config = dict(
    num_hidden_layers=11,
    hidden_size=768,
    num_attention_heads=6,
    num_key_value_heads=6,
    head_dim=128,
    intermediate_size=2048,
    vocab_size=16384,
    hidden_act='glu',
    norm='rmsnorm',
    norm_place='pre',
    norm_eps=1e-07,
    positions='rope',
    rope_theta=23500.0,
    rope_fraction=1.0,
    qk_norm=True,
    attn_scale=0.0884,
    bias='none',
    tie_word_embeddings=True,
    parallel_block=False,
    extras=['some layers without positions', 'local attention windows', 'attention sinks', 'value embeddings', 'hashed n-gram embeddings', 'a smear gate', 'skips across layers', 'weighted sums over earlier layers', 'capped logits'],
    init='normal',
    init_std_qkv=0.0202,
    init_std_o=0.0202,
    init_std_up=0.0202,
    init_std_down=0.0123,
    optimizer='muon_variant',
    learning_rate=0.00104,
    beta1=0.95,
    weight_decay=0.19,
    lr_head=0.00924,
    warmup_steps=76,
    schedule='cos',
    final_lr_fraction=0.1,
    batch_tokens=[65536, 131072, 196608],
    max_seq_len=1024,
    doc_mask=True,
    train_tokens=912900000,
    max_steps=7625,
    dataset='wikipedia_en',
)
Each number is 128 + 32 x the weight over its row's rms, rounded and kept within 0 to 255. Layers, rows and columns count from 0. The size above them is the row's rms in percent of the matrix's.

# layer 3 MLP up, 2048x768, rms 0.0729, rows 1988-2011, columns 576-671
size [ 96  95  96 100 100  97 100 103  98  96  92 100 108 105  93 101  94  98  96 101 105 103 101 100]
[[171 132 156 132 112 165 127 152 126 166 172 118 104 117 163 157 144 160  88 100 179 101  95 132 169 135  20 140 184 108  97  94  90 111 140 166  85 169 145 104  90 113  86 110 149  66 130 140 111 135  80 162 115 191 153 124 115 103  86 195 110  94  96 130  63 173 200 210 125  97 193 136 153 127 117 168  87 111 126 167 132 107 102 121 157 120 161 180  79 131 157 133 106 117 133 168]
 [ 43 106 126 128  98 114  90 129 139  91 155 141 139 131  68 160 146  98 155 125  87  85 116  83 112  77  83 107 106 114 175  79  52 137 134 105 121 117 142 119  85  88 148  73 152  83 142 120 137 111 123 126 118 132 114  92  83 100 102 109 134 107 163 140 145 109 108 110 181 150 141 144 117  93 139 128 114 200 195 131 133 183 148 112 168 103 137  70 178  71  84  51 158  66 120 108]
 [110 133 124  88 134 119 142 132 218 145 122 104 132 101  98 144 123 116 133  78 103 145 174 142  82 172 108 122 110 153 102  88  79 145  81 188 100 155 201 130 134 112 175  83 120 157 122 124 142 136 171 196  67 124 140 131 180  97 109 113 149 136 183 162 107 162 192 151 101 144 104 134 125 136  96 138 206 119  78 153  98 141 141 145 115 123 175 173 134 166 131 104 103 145 159 163]
 [102 119 122  97 164 116 159 116 128 133 144 143 169 136 115 134  88  94 141 118 138 151 128 129  72 107 134 130 117 113 162  77 137 137  87 115 118 133 114 109 149 132 117 134 105 122  88 147  80 111  94 204 111  98 198 137  97 183 139 174 144 111 130 123  77 137 104 168 112 135 124  99 170 151 133 132  70 189 129 120 104 117  60 183 144 172  89 156 180 146  66  68 190 159  67 118]
 [153  82 144 130 181 168  63 144 121 111  82 112  80 209 116 132 143 163 132  98 145 149 129 118 112 105 134 117 120  97 174 173 172 133 118 104 125 189 182 114 123 121 107 127 165 202 220  93 121  42 132 113 151 164 115 107 173 141 116  96  70 151 116 135  57 167 105  98 145 112  97 123 112 162 153 125 124 144 100 102 114 166 100  99 122 146 171 156 116  94 149  99 151 175 158 143]
 [190  54 109 180 113  98 129 111 134 143  65  93  91 185 161 128 175 115 127 163  99 136  82 121 172 130 140  86  95 148 126 119  67 135 142 148 108 103 105 139 133 146  89 105 140 104 139  71 111 167 113 173 158  72 172  99 112 122 185 116  97 107 142 154  89  95 121 136 127 102 118  55 123 132 108 122 120 139 128  79 157 161  87 102  95 125 187  81 172 169 155 128 219 167 126 176]
 [107 141 106 137 147 106 110 171 168 105 159 112 108 136 138  86 117 109 136 155 160 148 113 148 117 133 104  76 119 114 169 192 150 175 130 100 125 115 118  92 145  67 149  48 140 119 144 170 133 125  88 181 203 145 142 150 187  72  81 222  62 109 127  96  84 125 124 117  54 148 129 135 109  62 173  57 146 104 121 166 179  94 110 130 122 161 162 159 130 143 119 127 156 117 125  84]
 [142 119  60  81 122  86 131 150 132  94 152 143 117 176 118 162 170 106 148 104 175 130 142  92  94 123  98 121  86 121 123 169 155 105 161 132 136 107  96 185 120 147 133 176  77 133  89 153 131  73 130 142 142 152 167 115  79 146 137 145 101 180 105  62 153 144 151 154 171 255 162 124 105  76 106 129 115 174 126 115 147 111 156 101 104 100  99 121  91 113 169 107  62 168 146  83]
 [109  74 198 130  94 115 108 181 152 138  85 149 160 134 106 143 113 174  85 133 141 152 153  77 168 111 174 103 138  81 127 143 123 152 126  99 119 149 141 177  86 185 168 115 162 105 151 126 180 114 113 109 191 114 141 131 172 106 172 111 156 140  78 155  85 103 118 137 155 138 169 154 114 126 177 104 130 131  65 151 135 120 142 128 105 169 104 158 111 147 152 155 147 130  96 146]
 [158 178  70 102 187 136 113  92 100 120 147  72 139 179 157 183  70 191 163 112 108 162 115 165 137  88 148 125 126 129 148 157 132 201 140 164 161  76 118 109 175 121  99 115  94 138 134 126 115 135  92 142 176 158 100 100 163 142 137 141  75 150  73 139 166 189 186 117 183  94 122 115 124 104 158 122 108 150  99 113 139 158  77 111 147 106 148 147 103 156  97 193 164 156 153 106]
 [111 135 136 131 139 121 117 113 117 135 188 138 104 108 210 138  98 114 135  64 134  76 113 195 122 138 166  96  61 134  81 136 123 168 106 181 130  37 105  75 212 124  99 107  66 210 126 128 126 126 168 171 145 107 143  76 136 148 125 164 144 134 138 118 129 144 124 152 166 124  80 114 140 133 108  59 116  97  86 125  98 134 171 104 110  97 163  78 143 136 128 157  80 137 187 108]
 [145 151 131 174  95  61  88 138 167 142 163 123 109 146 187  80 107 121 170 106 132  97 104  89 112 151 110 125 150 155 152  89 177 113 167  91 137 108  63 154 111  86  72  83 139 156 138 104  98  58 176 127 231 170 130 151 185 129 125 129 149 144 183 117 186 186 177 121 124 135 150 128 144 139 107 167 117 103  80 103 102 110 132 128 106 138 138 129 148 180 109  40 102 119 185 154]
 [119 125 103 190 112 154 172  99 143 160 112  95 158  50 193 120 132 127 180 167  84  94 134 133 154 144 131 106 136 142 130 146 178 128  89 104 107 146  93 158 159  90 121 109 183 150  90 129 145 182 105 137 122 141 134 126 136 129  57  86 113 130 152 137 136 108 168 126 145 173 178 179 127  90 206  78 110 152  68 159 135 102 202 135 124  95 161 177 166 131 125  94  92  74  92 101]
 [123 128 121 183 132 118 173 130 119 160  96 105  77 176 112 105 107 174 116 155 158 182 170 138 142 115 122  92 132  84 110 107 105  81  88 134 149 181 107 132  95 148  91 120  79 132 102 129 109 150 174  84 115  98 105 167 138  93 143 130 108 107 120 135 121 134 120 125 130  93 126 111 118  79 114 108 124 103 150 124 126 136 142 104 140 184 114 139  96 117 116 115 115 129 142  83]
 [124  99  85 118 113 112 135  80 118 141 212 119 141 191 130 147 104  48  99 144 122 184 133 135 168 133 137 104 117 157 145 124 132  94 100 129 118 172  91  39 143 112 137  82  98 116 173  88 121 145 145 137  71  93 129 142 134 119 128 141  90 119 130  91 172 129 128 123 117 178 126  95  81  95 147  95 121 138 150 150 121 127 145 132 161 135  83 119  96 128 129  92 159 130 137 200]
 [139 106 196  58 107 123 153 135 116 103  71  76  80  81 160 103 113 170 106  64 142   7 121 147 128 125 127 139 117 156 137 138 116 164 123 132 138 132 167 190 102 151 140 111 145 117 125  59 150 123 144 152 168 110 147  82 110 135 119 147 168 114 101 131  76 127 127  72 140 105  94 105 138 145 166 145 123  93 124  47 120 143  65 171 164  98  83  94 157 162 170 134 124 115 126 125]
 [145 130 166 127 100 159 122 150 144 171 142 143 121 124 128 126  80 103 171 150 134 159 162 167 145 127 137 151 102 122 116  83 107 132 100 113 132 115 110 143 170 128  71  57 164 155 120 173 100  97 111 114 165 122  97 135  99  83  93  90 137 168 155 149 109  87 128 194 132 152 110 156 133  95  95 121 130 101 109 168  87 113 180 140 124 131 104 100 107 122 101  95 129 126 166  97]
 [108 180 155 148 113 138 126 112 136 130 143 159 110 159 109 119 137 151  90 120 143 117 162  89 123 158 116 124  92 196  78 117  80 103 151 174 183 157 109 132 121 155 139  87 183 114 152 134  97 151 195  72 136 164  88 153 112 120  93 120  98 119 155 144 144 143 144 123 128 140 147 125 129 135 109 134  98 172 151 149 158 140 165 154 144 105 128 148 126 143 148 115 137 134  92 143]
 [175 203 127 115  98  89  77 173 130 154 110 187 183  88  66 139 162 129 164 147 157 126 150  98 156 158 140 162 119  75  12 151 145  73 142 133 149 128 116 129 133 139  97  97 128  86 138 143 123 146 148 142 147 115  87 166 151 139 150 148 140 116 161 176 141 159 136 146 135 116 145 176 157  89  99 203 135 120 115 167  95 121  97  90  96 147 158  85 123  79 164  93  92 106 106 102]
 [132 121 144 118  95 198 179 134 106 161 155 113 163 100  74 100 105 177 108 124 148 132 137 166  71  88 156 105 108 141 125 178 145 169 181 107 155 191 136 118  66 115  78 155 125  78 138 108 175 141 114  98 109 140 200  52  97 117 121 123 111 161 174 155 104  65 118 100  85 113 116 103  94 152 121 150  72 142 129 169 120 117  96 103 127  82  74  88 118 147 200 174 119 124  93 135]
 [103 146  60 116 107 119 100 172 215 153 153  94 171 168 108 114 103  81 105 196  78  84  77 124 165 105  85 137 140 172 131 203 136 125 156  62  45 140 160 141  98 146 179 116 150 140 157 172 141 127  16 100  69  96 106 152 148  79 135 193 119  98 133 164 157 114 106 173  93 100 119 121 111 115 121 134 122 127 120  86 114  69 129  88 125  87 161 135 140  63 119 107 186 137  91 153]
 [122 153 135 103 160 151 103 141 119 125  69 159  40 130 122 168 145 164 136 147 128 148  81  46 121 161  81 166 108 126 119 181 118 163 116 104 117 138 156  97 120 123  68 105 163  93  83 141 129  95  71 100 110 128  97 164 126 121 145 133  54 123  80 141 120 183 110 150 117  90  81 216 132 152 153 121 119  95  92  81 165  43 134 193 154 151 127 147 124  95  96 114 104 189 173 124]
 [161  75  78 160 155 144 101 155 120  71  62 149 128 142 147 110 116 129 137 141 155 130 117 147 182 114  89  95 132 116 118 154 121 129 154 103 167 131 156 111 126 169 148 142 129 153 131 135 112  86 126 140 142  83  99 123 104 135 143 123 150 115 121 163 117 131 196 133 191 120 141  80 190  96  98 116 162  70 151 136  96 129 118 122 141  97 107 116 147 169 183  56 129 195 102 143]
 [ 71 159 108  94 117 164  89 118 149 110 205 140 124  78 136 123 183 134 124  89 146  92 193  96 197  95 131 136 174 152 146 150  93  88 146 100 133 116  61 116 118  78 101 145 115 116 107 177 184 142 126 144 119  85 155 141 119 125 111  58 196 113 129 179 119 158 110 100 148 146 147 123 124 176 102 114 145 174 127 168  53 131  79 168 144 142 169 119 202 106 160 158 148 134 122 184]]
# layer 3 MLP down (transposed), 2048x768, rms 0.0671, rows 1988-2011, columns 576-671
size [100  92 101 100 102 101  97 101 100  98  95 103 108 107  92  94  97 101  98  98 105  98 105 100]
[[157  79 162  95 122 110 199  76 117 146  82 121 136 157 175 150 180 139 105 147 212 154 137 141  83 132 170 135 155  83 154 133 101 110 109 128 174 109 113  65 150 117 132 131  90 116  97  67 185 116 183 130 156  97 121 104 141 119 112 123 132 155 109  48 110  99  86 100 136 143 145 130 120 126 166 157  96 118 176 137 125 119 116  83 170 137 133 112 138 146 106 139 119 113 115  79]
 [147 117 114 115 165  80 128 127 126 115 144 116 116 153 118 104 168 104 137 170 119 102  92 122  75  83 163 102  89 123 140 128 152  84 124 147 118 223 102 113 110 160  74  79 112 140 110 103 163 147 152 110  72 145  86 108 128 110 108 123 126 156  87 210 120 155 127 146 129 109 114 130 110 176 119  74 164 112  78  96 131  83 139 166  54 131 103 124 122 131 189 151 157 183  88 190]
 [135  98 178  79 145 119 138 101 124 108 132  95 142 130 115 132 185 127 120 181 144 100 141 120 119 107 145  75 109 160 183 165 138  94 193 170  84  86  95 107  72 131 108 168  96 171 110  90 127  67  98  98 142 159 123  99  97  96 177 145 121 130  83 118 111 131 138 147 170 160 109  83 127  89 106  96 146 136 117 113 117 120  93 122 148 137  77  91  70 115 134 171  96 136 151 170]
 [136 182 176 119 185 133 139 152 133 176 146  85 180 127  99 119 119 140 147 140 150 121 134 146  98 135 127  72 143 102  98 121  95  42  67 132 110 134 110 132 105 149 116 114  97 114 142 160 104 133  88 147 171 137 109 103 124 141  66 207 177  97 139  79 148  94 109 113 103  86 144 135 107 129 197  93 103 147  92 145 169 113 143 107 133 137 139 142 156  96  96 103  86 127 137 132]
 [158 118  74 161 140  90 102 120 147 177 165 161 109  96 134 128 127 122 125 129 136 107 133 121 144 191 118 116 130 132 118 151 127 102 153 113  99 179 105 137  94 182 112 101 152 120 133 130 108 146 141 108 150  72 146 182 109 144 102 146 130 135 133 133  93 123  96 150 116 108 126  80 172 172  98  34 186 107 162 131 114 111  72 144 169  91 103  99 117 162 151 137 130  91 118 116]
 [130 118 103 153 142 100 129 230 147 157 134 182  89 127 101 161  75 140 148 104 144 101 157 142 116 152 139 124 153 130 173 131 128  78 189 106 123 102 207 148  97  63 188 133 136 129 145 130 142  61 125 176 129  98 188 177 171 150 102 173 150 166  97 137 119 122 141 143 132 137 116 124  96 110 100  99  92 137 105 120 135  79  64  93  75  93 138 117 140  79 124 117 186 115 113 148]
 [105 115 169  82 112 154 137 137  65 169  76 126 148  94 113 122 135 129 108 155  43 120 149 125 102 127 144 122  77 107 107 147 120 126 109 133 142  84 173  68 103 120 141 102 125 110  79 122 146 128 135 135  94 101 144 148 101 135 143 125 103  94 176  87 182  69 165 138 126 172  89 154 117 162 129 125 152  64 143  66 110 162 153 153 193 123  87 113 108 200 136 136  88  99  79 171]
 [142  85 112 145 149 138 101 176 115 152 125 118 183  76 157 146 142 124 152 129 112 114 147 109 101  47 126 120 157 121 138 123  95 155 137 170 167 133 131 119 140  99 128 135 230 130 128 112 111 120  84  92 154  76  53 138 156  87 156 146  97 108 190 150 100 135  94 126 147 123 140 101 114  88 133 129 145  72 145 140 135 114  94 146 107 140  99 103 155  93 129 137 164 134 109 169]
 [110 153  52 142 124  87  75  81  67 124 133 163  99 185 143 132 164 132 160 163 122 100 124 144 170 132 153  94  68 142  76 158 115 124  91  50  85 132 176 136  45 158 139 169 151 132 135  79 149 138  63 165  87 138 146 122 201 112 148  99 147 134 162 115 124 106 125 202 118 145 119  95 172 109 123 143 148 195 131 151 147 157 100 142  97 137 103  98 125 139 107 124 112 162 135 204]
 [ 79 159  95 124 182 102 130 154 111 114 102 146 112 144 173 158  94 105  74 137 143 127 152 134 137 164 147  83  99 146 111 104 108 158 145  78 110  46 119 154 173 129 184 110 131 129 141 148 126  95 189  98 171 163 103 147 168 127  74  90 123 100 123 100 147 122 187  69  68 130 150 133 133 138  94  76 151 163 116 144 126  84 119  72 128 143 154 128 152 102 142 148 109 175 144 152]
 [136 176 125  73 111 145 113 120 215 121 142 165 123  93 138 110 131 144 154 162 131 130 165  91  89 120 103  85 151 193  91 140  59 111 128 167 156 168 119 185 138  74 172  49 141 120 138 134 227 119 146 130 145 153 139 116 191 120 116 133 126 117 111 148 155 135 162 129 110 193 119 183 141  89  88 106  95  71 120 156  78 172 109 119 135 128 164 108 152 104 146 163 128  99  99  91]
 [114 137 197 150 113 221 187  66 152 171 177 159 138  99  46 185 120 139 199 164 144 105 128  49 150 109  77  90 101 107  88  32  99 116 120 114 149 124 197 202 214 172 103 103 132  87 132 184 138  87 148  70 124 128 168  93  86 172 115 110 125  97 144 141 109 119 130 145 140 188 118  67 127 111 136 120 158 112 152 163 103 108 112 141 153 156  81 104  94 191 165 206 121 172 122  79]
 [128 106  65 148 191  14 104 107 139 126 135 167 180  35 115 139  85 111 151 107 100 160  80  93 148 172 142 113 105 121 114 121 157  97 137 127 151 124 147 123  93 122 147 103 121 127 158 136 109 126 147 142  75 146 143  64 106 129  97 132  92  43 159 117 123 138  95 143 102 126 120 146 165 114 156 144 109 109 113 113 133 163 151  60 112 107 117 148 172 134 114 224 116 142 104 130]
 [139 141 116 121 161 130 120  74 111 118 142  94 126 114 150 124  62  83  91 142 162 138  97 128 120  85 142 127 102 190 174 114  96 110 137 154 102 149 118 136 158 139 174 163 130 111 115 162 165 122 160 208  60 153 121 131 159 189  66 156 135 149 121  94 115 112 152 162 147  89 100 134 154 111 186 144 152 105 116 137  92 130 138 181 153 123 119 119 152 152 170 140  85 122 160 105]
 [123 143  97 163 126 100  91 170 106  96  37 179 140  53 106 119 124 122 123 152 168 118 118 100 116 112 117 154  90 129 106 135 185 133 100 183 108 134  84 161 109  57  65 120 112 108 141 120 124 137 134 117 130 144 113 127 133  96 127 123 123 122 134 162  76 106 116 143 130  44 165  92 168  53 137 148  87 112 104 112 163 174 113 109 107  98 134 106 142 209 124  90 101 111 146 136]
 [ 51 219 118 155 125 129  98  99 153 185 120 172 180 136 120 134 137 147 114 123 163 162 102 176 107 117 117 172 168  88  92 155 100 177 104 116  75 109  88 138 129 206 152 158  96 108 185 122 126 145  98 122 101 139 121 162 142 170 153 146  54 106 150 148 117 196 101 138 128 164 148 155 153 130 100 146 156 134  96 102  79 178 154 121 115  89 130  97 190 142 141  95 107 133 131 198]
 [131  96 141  87 105 143 133 122  65  56  96 126 168 132 146 121 136 111 103 145  85 147  76 138 159 171 186 103  89 150 140 117 141 135 155  85 147 126 152 139 103 154  60 135 132 155 141  60 130 136  80 174 154  76 136 103 114 116 147 123 145 127  67  52 139 112 126 102 127 111 125 151 102 130  91 107  80 104 197 165 113 132 168  86 110 137 138 191 112 159 114 189 121 156 171 125]
 [159  82 193 101  95 119 104 121 159  71 120  63 113 167 107 147 127 130 159 127  84  93 170 120 102 149 131  99 164 138 136 135 138 141 153  92 136 105  89 159 124 137 128 175 113  97 132  73 110 140  83 119 120 109  89  87  99 158 118  88 126 160 177 135 129  86 121 192 114  71  97 132 124  48  29  96  86 110 144 121 127 119  90 149 158 114 109 185 127 123 169 103 123 157 183 112]
 [117  66 174 122 164 169 126 122 119  64 137 141  80 136 151 141 113 117 173 122 152  94 116 157 106 132 139 116 142 114 146 114 106 131 105 115 147 106 120 138 133  88 157 150 129  80 181 145 103  65 167 134 137 107  98 127 115 142 172 103 122 137 169  54 119  80 108  82  83 197 153 166 140 161 136 108  98 174 168  59 148  92  75 122 148 197 118  94 118  88 158 114 154 121 123 109]
 [132  86 114 155 140  98 121  99 110  99 189 110 148 143 187 106 115 109 117  42 127  92 195 112 154 117 120  89 142  84 112 148 206 134 105 119 153 135 111  96 112 124 129 180 117 142 179 137 191 197 124 132 135 153 104 166 120 140  87 120 173  60 130 127 126  88 116 170 128 117  74 219 158 147 103  76 139 146 147 125 159  87 130 111 152 125 202 141 116 182 133 150 155 171 163  89]
 [152 146 118 119 123 130  76  84 125 119  86 150  93 206 138 141  69 137 111  93 111 192 167 117 156 135 149 119 132 152 115 124 151 116 148 207 104 120 137 161 124 144 144 138 147 179 128 143 158 118 141 124 101  75 156  93  99  87 185  92 137 141 132 130 143  76 125  40 182  88  71 166 128 145  79 142 125 122  81 184 191  86  92 100 102  71 142 169  87 110 152 126 111  47 157 107]
 [108 166 131 171 133 129 170 133 139 136 171  59 120 130 131 105 188 153 129  84 114 111 189 140  97  83 132 150 190 113 148 143 116 163 118 160 151 151 110  51 125 118 101 128 117 147 118 140  76 141 135 106 140 102  85  96 124 138 156 124 157 136 155 131 114 130 185 174 106  82 116 176  87 147 147 134 126 140 146 121 130 177 100 141 172 128 101  94  87 109 141  69 163 107 127 143]
 [123 110 131 153 134 141 129 123  19 148 135 116 100 114 103 141 134 138 169  86 105 117 150 160 121 109  68 173  52 135 118  92  98 152 122 150  96 229 138 102 150 114 148  68 160  71  96 156 195  96 171 127  98 122 119 146  96 135  90 125 132  59 132 164 116  85 187 106  63 133 125 123 162 123 190 128  92 180 124 160 122 102 196  83  96 114 140 127 113 177 136 133 117 105 116  92]
 [ 99 104 119 111 175 100 140 110 148  94 151 111 143 108 152 127 119 125 160  99 145 110 122  89 106 134  86 123 151 140 140 150  92 105 142 186 132 122 138 103 130 159 137 165 138 192 139 131 128 134 142 118 115 124 112 124 130 137  78 137 120 131 112 131 153 192 161 101 119 104 193 103 158 217 106  91 116 124 141 156 125  69 184 157  90 114 129 138 139 166 126 146 170 149 117 137]]
# layer 3 MLP gate, 2048x768, rms 0.0746, rows 1989-2012, columns 576-671
size [ 98  97  99 102  99 103  97 102  97  98  99  95 101 100  99 100  95  98  99  94  99 109 101  95]
[[133  90 133 135 172 126 158  87  93 166 132  83 118 155 185 107  73 141 130  81 123 146 118 155 100 140  76 125 110 165 163 135  52 172 142 124 151 167  67  86 146 163 170 124 153 189 166 130 138 157 136  98 151 185 136 138 144  84 136 177 173 182  63 124 139 129 120 110 137 142  95 156 134 177 171 159 126 162 120 148  93 118 156 102 142 110 167 159 111 146 104 146  66 162 115 148]
 [168 135 199 165  99  87 142 166 149 102 128 116 125 114 171 110 148 122 164 127 171 105  92 234 113 113 154  91  82 100 128 125 116 167 118 170  50 118 101 132 137 210 127  85 145  95 126  96 114 154 113  96 112  69 131 136 113 160 138 165 148 150 137 160 111 109 158 127 117 150 120 100 125 120  97 164 111 144 135 130  61 155 146 148 110 124 185 140 196 152 133 111 127 126 131 169]
 [102  91 152 122 130 120 116 133 151 163 171 156 124 135  56 127  86 106 171 143  96 179 115 112 112 125 105 134 186 133 130 104 116 179 108 118 110 149 103  29 146 140 109 155  97  52 161 163 165 177 157 147 197 153 131 149 147 114 100  84 157 124 128 102 200 138  58 102 108 194 223 156 118 169  44 108 163 114  78 160  71 185 159  91 142 109 167 137 128 136 120  95 151 138  97  83]
 [105 185  93  98  71 137 114 110  92 160 101 132 131  88 159 209  94 175 144 100 172 178 153 139 126 122 139 160 188 126  93 102  98 100 138 132 111 121  70 100 115 139 138  75 103 128 146 158  97  89  81 126 144 102 128 121 203 111 162 105 164 134 161 125 145 146 121  61 185  88 192 119  86 102 129 141 129 149 126 132 101  88 137 159 180 125  58 126 126 160 104 179 123 139  93 141]
 [120 149 117 116  59 182  71 170 133 107 124 123  77  87 174 146  61 109 175 144  93 132 142 134 112 159 111 105 102 127 105 161 162  87 134 129 108 139 111 124  86 127  94 117 122 140 132 148  62  64 137 118  89 145 121  75 148  84 112 108 109 130 175 108  94 153 103 123 183 113 153 150 110 174 155  69  79 130 155 181 133 108 149 162 247 161 141 116 136 191 108 189  61 166 132 128]
 [ 87  80  82 108 150 137 111 162 168 122 113 173 146 139 133 126 108 125 156 162  81 120 147  77 114 141 101 176 106 136 179 133 130 146  58 103 153  73 184 154  63 200 124 183 138 110 133  77 120 122 118 132 116 107 130 131  89 132 203 116 192 107 101 149 138 148  60  63 174 150 164 119 111 111  99 125  70 115 121 103 169  94 131  76 145 107 135 129 190 107 176  91 110 152 103 146]
 [ 92 155 140 131 176 162 133 152 137 160 100 152 145  92 110 104 132 140 134 144  48 123  94 145 158 152 136  93  76 144 119 204 142 145  44  98 129 100 120 101 127 126 163  91 190 134 220 105 170  76  87 137 113  84 128 148  83 146 117 106 114 139 111 133 117 124 139  62 137   5 127 137 111 185 195  21 106 121 107 188  97 117 125 129 170 181 142 163  98 133 129 205 115  80 128 143]
 [159 185 126  98 152 110 116 167 120 107 101 151 126 114 156 112 143 182 111 102 127 121 134 105 132 148 130 108  72 172  93  96 120 102 158  94 159 187 142 172  91 147 165 112 159 145 157 164 129 136 113 154 126 175 111 120 172 163 168 116 195 101 136 120  45 155 127 163 166 154 148 110 107 107 152 129 135 115 138  99 126 142 156 167 147 117 139 112 163 162 128 111 124  60 115 165]
 [147 118 107  92 130 117 117  90 192 197  86 107 134 110  83 126 154  61 159 110 102 139  97 114 114 151 166  51 102 211  83 145 150 151 135 121  68 110 130 171  76 155 142 208 154 169 151  65 119 147 127 156 143 160 117 144 123 140 150 170 145 176 163 165  82 133 149 109 120 168 175 116  90 132  97 112  86  78 152 108 126 188 143 119 135 174 121 161 167 138 128 139 133 143 140 147]
 [ 98 132  74 101 130 160 153 141 129 103  82 135  87 149  91  76  96  80 139 126 109 109 175 147 194 136 136  94 189 135 155 155 100 106 111  77 160  59 124 135 110 141 125 189 112 137 132 145 121 128 118 151 141 112 131 111 177 162  47 162 117  99 165 124 157 129 136  96  98 106 169 185  87  70 152  91 120 112 139 154 114  73 180  67 110  74 185 111 131 131 132  12 108  94 106 131]
 [111 158 171 114 136 128 183 157 156 121 173 112 143 132 134  59 194 122 151  99 158  37  48  98 103 139  89  85 133 158 156 155 139 150 102 107  72 137 110 137 176 152  97 145 174 173 123  69 145 139 175  81 174 153 188 119 131 146 181 151 133 115 120 147 199 104 160 103 131 107 179 118 100 134 151 150 116 110 105 154 167 130 114 172 127 122 155 109 121 126 161 113  59 104 121 154]
 [174 134 133  67 111 133 101 135  63 179 148 100  72 105 120 169  71 164 124 152 152  85 148 160 122 179 152 126 117 204 152 114 150 148 185 188 107  65 142 114  97 167 120 109 113 140 145 155  99  95 141 134 113 126 183 192  77 129 178 150 118 218 130 132 149 136  62 192 134 138  81  80 160 118 144 124 117 109 124 105  69 169 140 113 120 152 129  73  86 133 155 131 133 115 131 127]
 [142  69  97  93 109 188 110 130 172 105 136 147 117 118 135 133 112 168  93  98 143 121 204  60 109 127 140 131 143 119 135 111 129  48 119 153 120 115 137 130 147 163  71 158 177  73 115 167 159 121 164 145 134 129 129 188 147 113 140 164 134 173 134 160 147 150 162 138 155 120 133 123 131 137  96 171 124 179  99 159 153 125 143 172 172 106 108 134  82 118  95 110 147 125 129 144]
 [127  89 118  84 141 108 122 132 172 137 121 108 125  97  66 143 144  96  93 174 143 151 146 112 182 151  98  85  61  87 121 134 154 118 112  34 143 102 100 151  36 122 112 134  83 136 103 114  99 124 113 146 167 136 105 109 106 124 202 169 125 149 133  72 140 130 164 105 184 113 167  74 152 127  76 175 116 191 121 126 135 137 169 146  81 132 122 137 167 140  68  72 123 103  90 129]
 [132 160 183 153 129 155 109 125 155 117 115  96 160 172 157  93 141 142 157  97 159 141 112 133 137 153 120 144 166 127 151 124  86  86 182 148 169  57 130 134 182 115  90 193 116 156  96 140  88  72 122 125  84 131 163 121 132 138 137 172 114 147 127 131 182 119 163  90 141 119 129 134 113 143 136 155 194 110 146  87  87 110 154 128 143  92 103 161  55 166 137 189 201 148 170 122]
 [166 136 116 172 186 120 169 114 168 101 112 111 189 162 130 127 202 120  35 127 118 150 137 133 102 140 124 137 200 179 154 121 120 141 164 189  63 142 190 111  90 125 114 123 135  96 150 134 168 139 116 123 177 132 191 140  65 141  93 173  78 153  63 133 175 121 164 148  98 110  53  83 150 155 127 107 124 163  72 154 147 133 147 101 154  93  76 190 149 132 146  63 164  96  47 107]
 [142 150 135 130  98 144 128 112 153 151 127  91 112 113 110 156 178  96 102 103  52 117 147 175  98  89 114 118 114 187  90 116 101 117 165 134 165 161 128 173 137 157 135  93 193 182 168 156  71 153 174 112 126 125 106 134 150 168 105 160 117 126  70 112 171 141  85 130 124 133 187 136 125 173 160 117  67 144 156 130 138  90 138 117 195 160 124 118 130 107  96  89 166  99 109 115]
 [175  99 104 118 126 136 148 124 166 147 111 112 116 167 195 109  56 111 113  81  70 133  71 158 122 127 136  97 100  72 151 124 148  92 117  95 134 120 149  80 119 141 175 142 157  90 150 169 156 129 161 163 167  77 162 151 104 159 101 174  98 157 147 128 147 100 144 186 120 183 136 155 167 156 104 119  92 120 185 138 172 120  92  44 165 154  73 115 132 126 144 101 162 170 140  83]
 [124  56  86 105 140 183 188 100 134 106 171  78 123 122  53 120 110 205  97 155  65 152  96 135 156 142 190 172 137 109  86 178 173 186 126 172  90 170 111 123 137  78  98 102 167 147  78  63 178 165 130  82 106 168 165  92 151 170  94 175 108 134  92 139 141  68 107  85 116 148 169  95 125 146 118 142  97 148 149 143 132 131 106 130 158 111 118  96 188 125 135 132  73  98 122 104]
 [112 152 171 165 167 119 165 144  46  92 110 134 120 104 177 114 150 108 144 103 125  79 122 153 161 133 132 122 192 125 184 110 109 137 116 156 193 151  68 136 126 130 137 122 136 175 115 152 124 102 169 154 127 184 132 147 116 153 123 123 130 157 171 108 150 141 149 147 163 145 171 143 142 125 152 143 138 163 161 128 126 172 162 153 161 111 117  75 175 164  92 122 101 112 115 109]
 [119 109 128 112 155 135 154 121 128 143 160 142  67 130 128  63 113 116 113 146 124 168 147 116 165 141 141 161  76  98 157 169 140 138 149 146 164 134 122 148  94 132 132 137 147  78  88 103 175  59 108  94 156 134 141 131 161 173 162  98 138 154 133 154 123 151 149 157 106 120 108 122 163 127 103  80 101  86 162 116 162 110 119 115 118 125  96 121 159 145  86 140 154 148 112 125]
 [123 102  87 144  63 147 158  87 142 104 168 124 173 120 115  95  70 101 133  91 195  92 161 102 173 151 143 112 181 168 128 148 180  99  94 138 121  84 144 203  88 124 146  88 164 136 118 118 176  93 112 104  79 133 163 147 126 109 122 154 155 110 124  85 147 136 147  73 195 156 135 102 121  93 132 105 142 175 181 127 129 124 199 143 142 127  94 174 116  74 143  51  83  90 124 133]
 [116 136 132 104 155 126 110 157 169 103 149 145 129  70 148 131 102 116 169 171 135 120 141 168  47 110 136 127 132 109 153 180  80 135 111 141 114 132 101 112 146 125  91 117 187 193 164 155 134 132 188 124 188 126 148 164 169 171 133 109 109 131 113 126 112  79 107 167 133 117 141 157 161 135 188 119 120 103 152 137 139 134 160 167 131  76 118 155 165 124  85 161  91 169 143 192]
 [106 131 162  95 143 137  48 117  52  86 171 176 157 183 132 133  97 117 117  86 152 146 117 144 143  98 156 140  94 104 155 117  89 147 166 121 126  89 161 142  93 136 175 131 114 114 128 184 140 106 124 101 135 145 114  63 169 147 132 155 122  95 133 156 121 116 105  83  71 203 134 126 134 125 130 235 151 128 117  61 128  73 153  71 158 120  79 109 146 110 182 156  67 137 111 169]]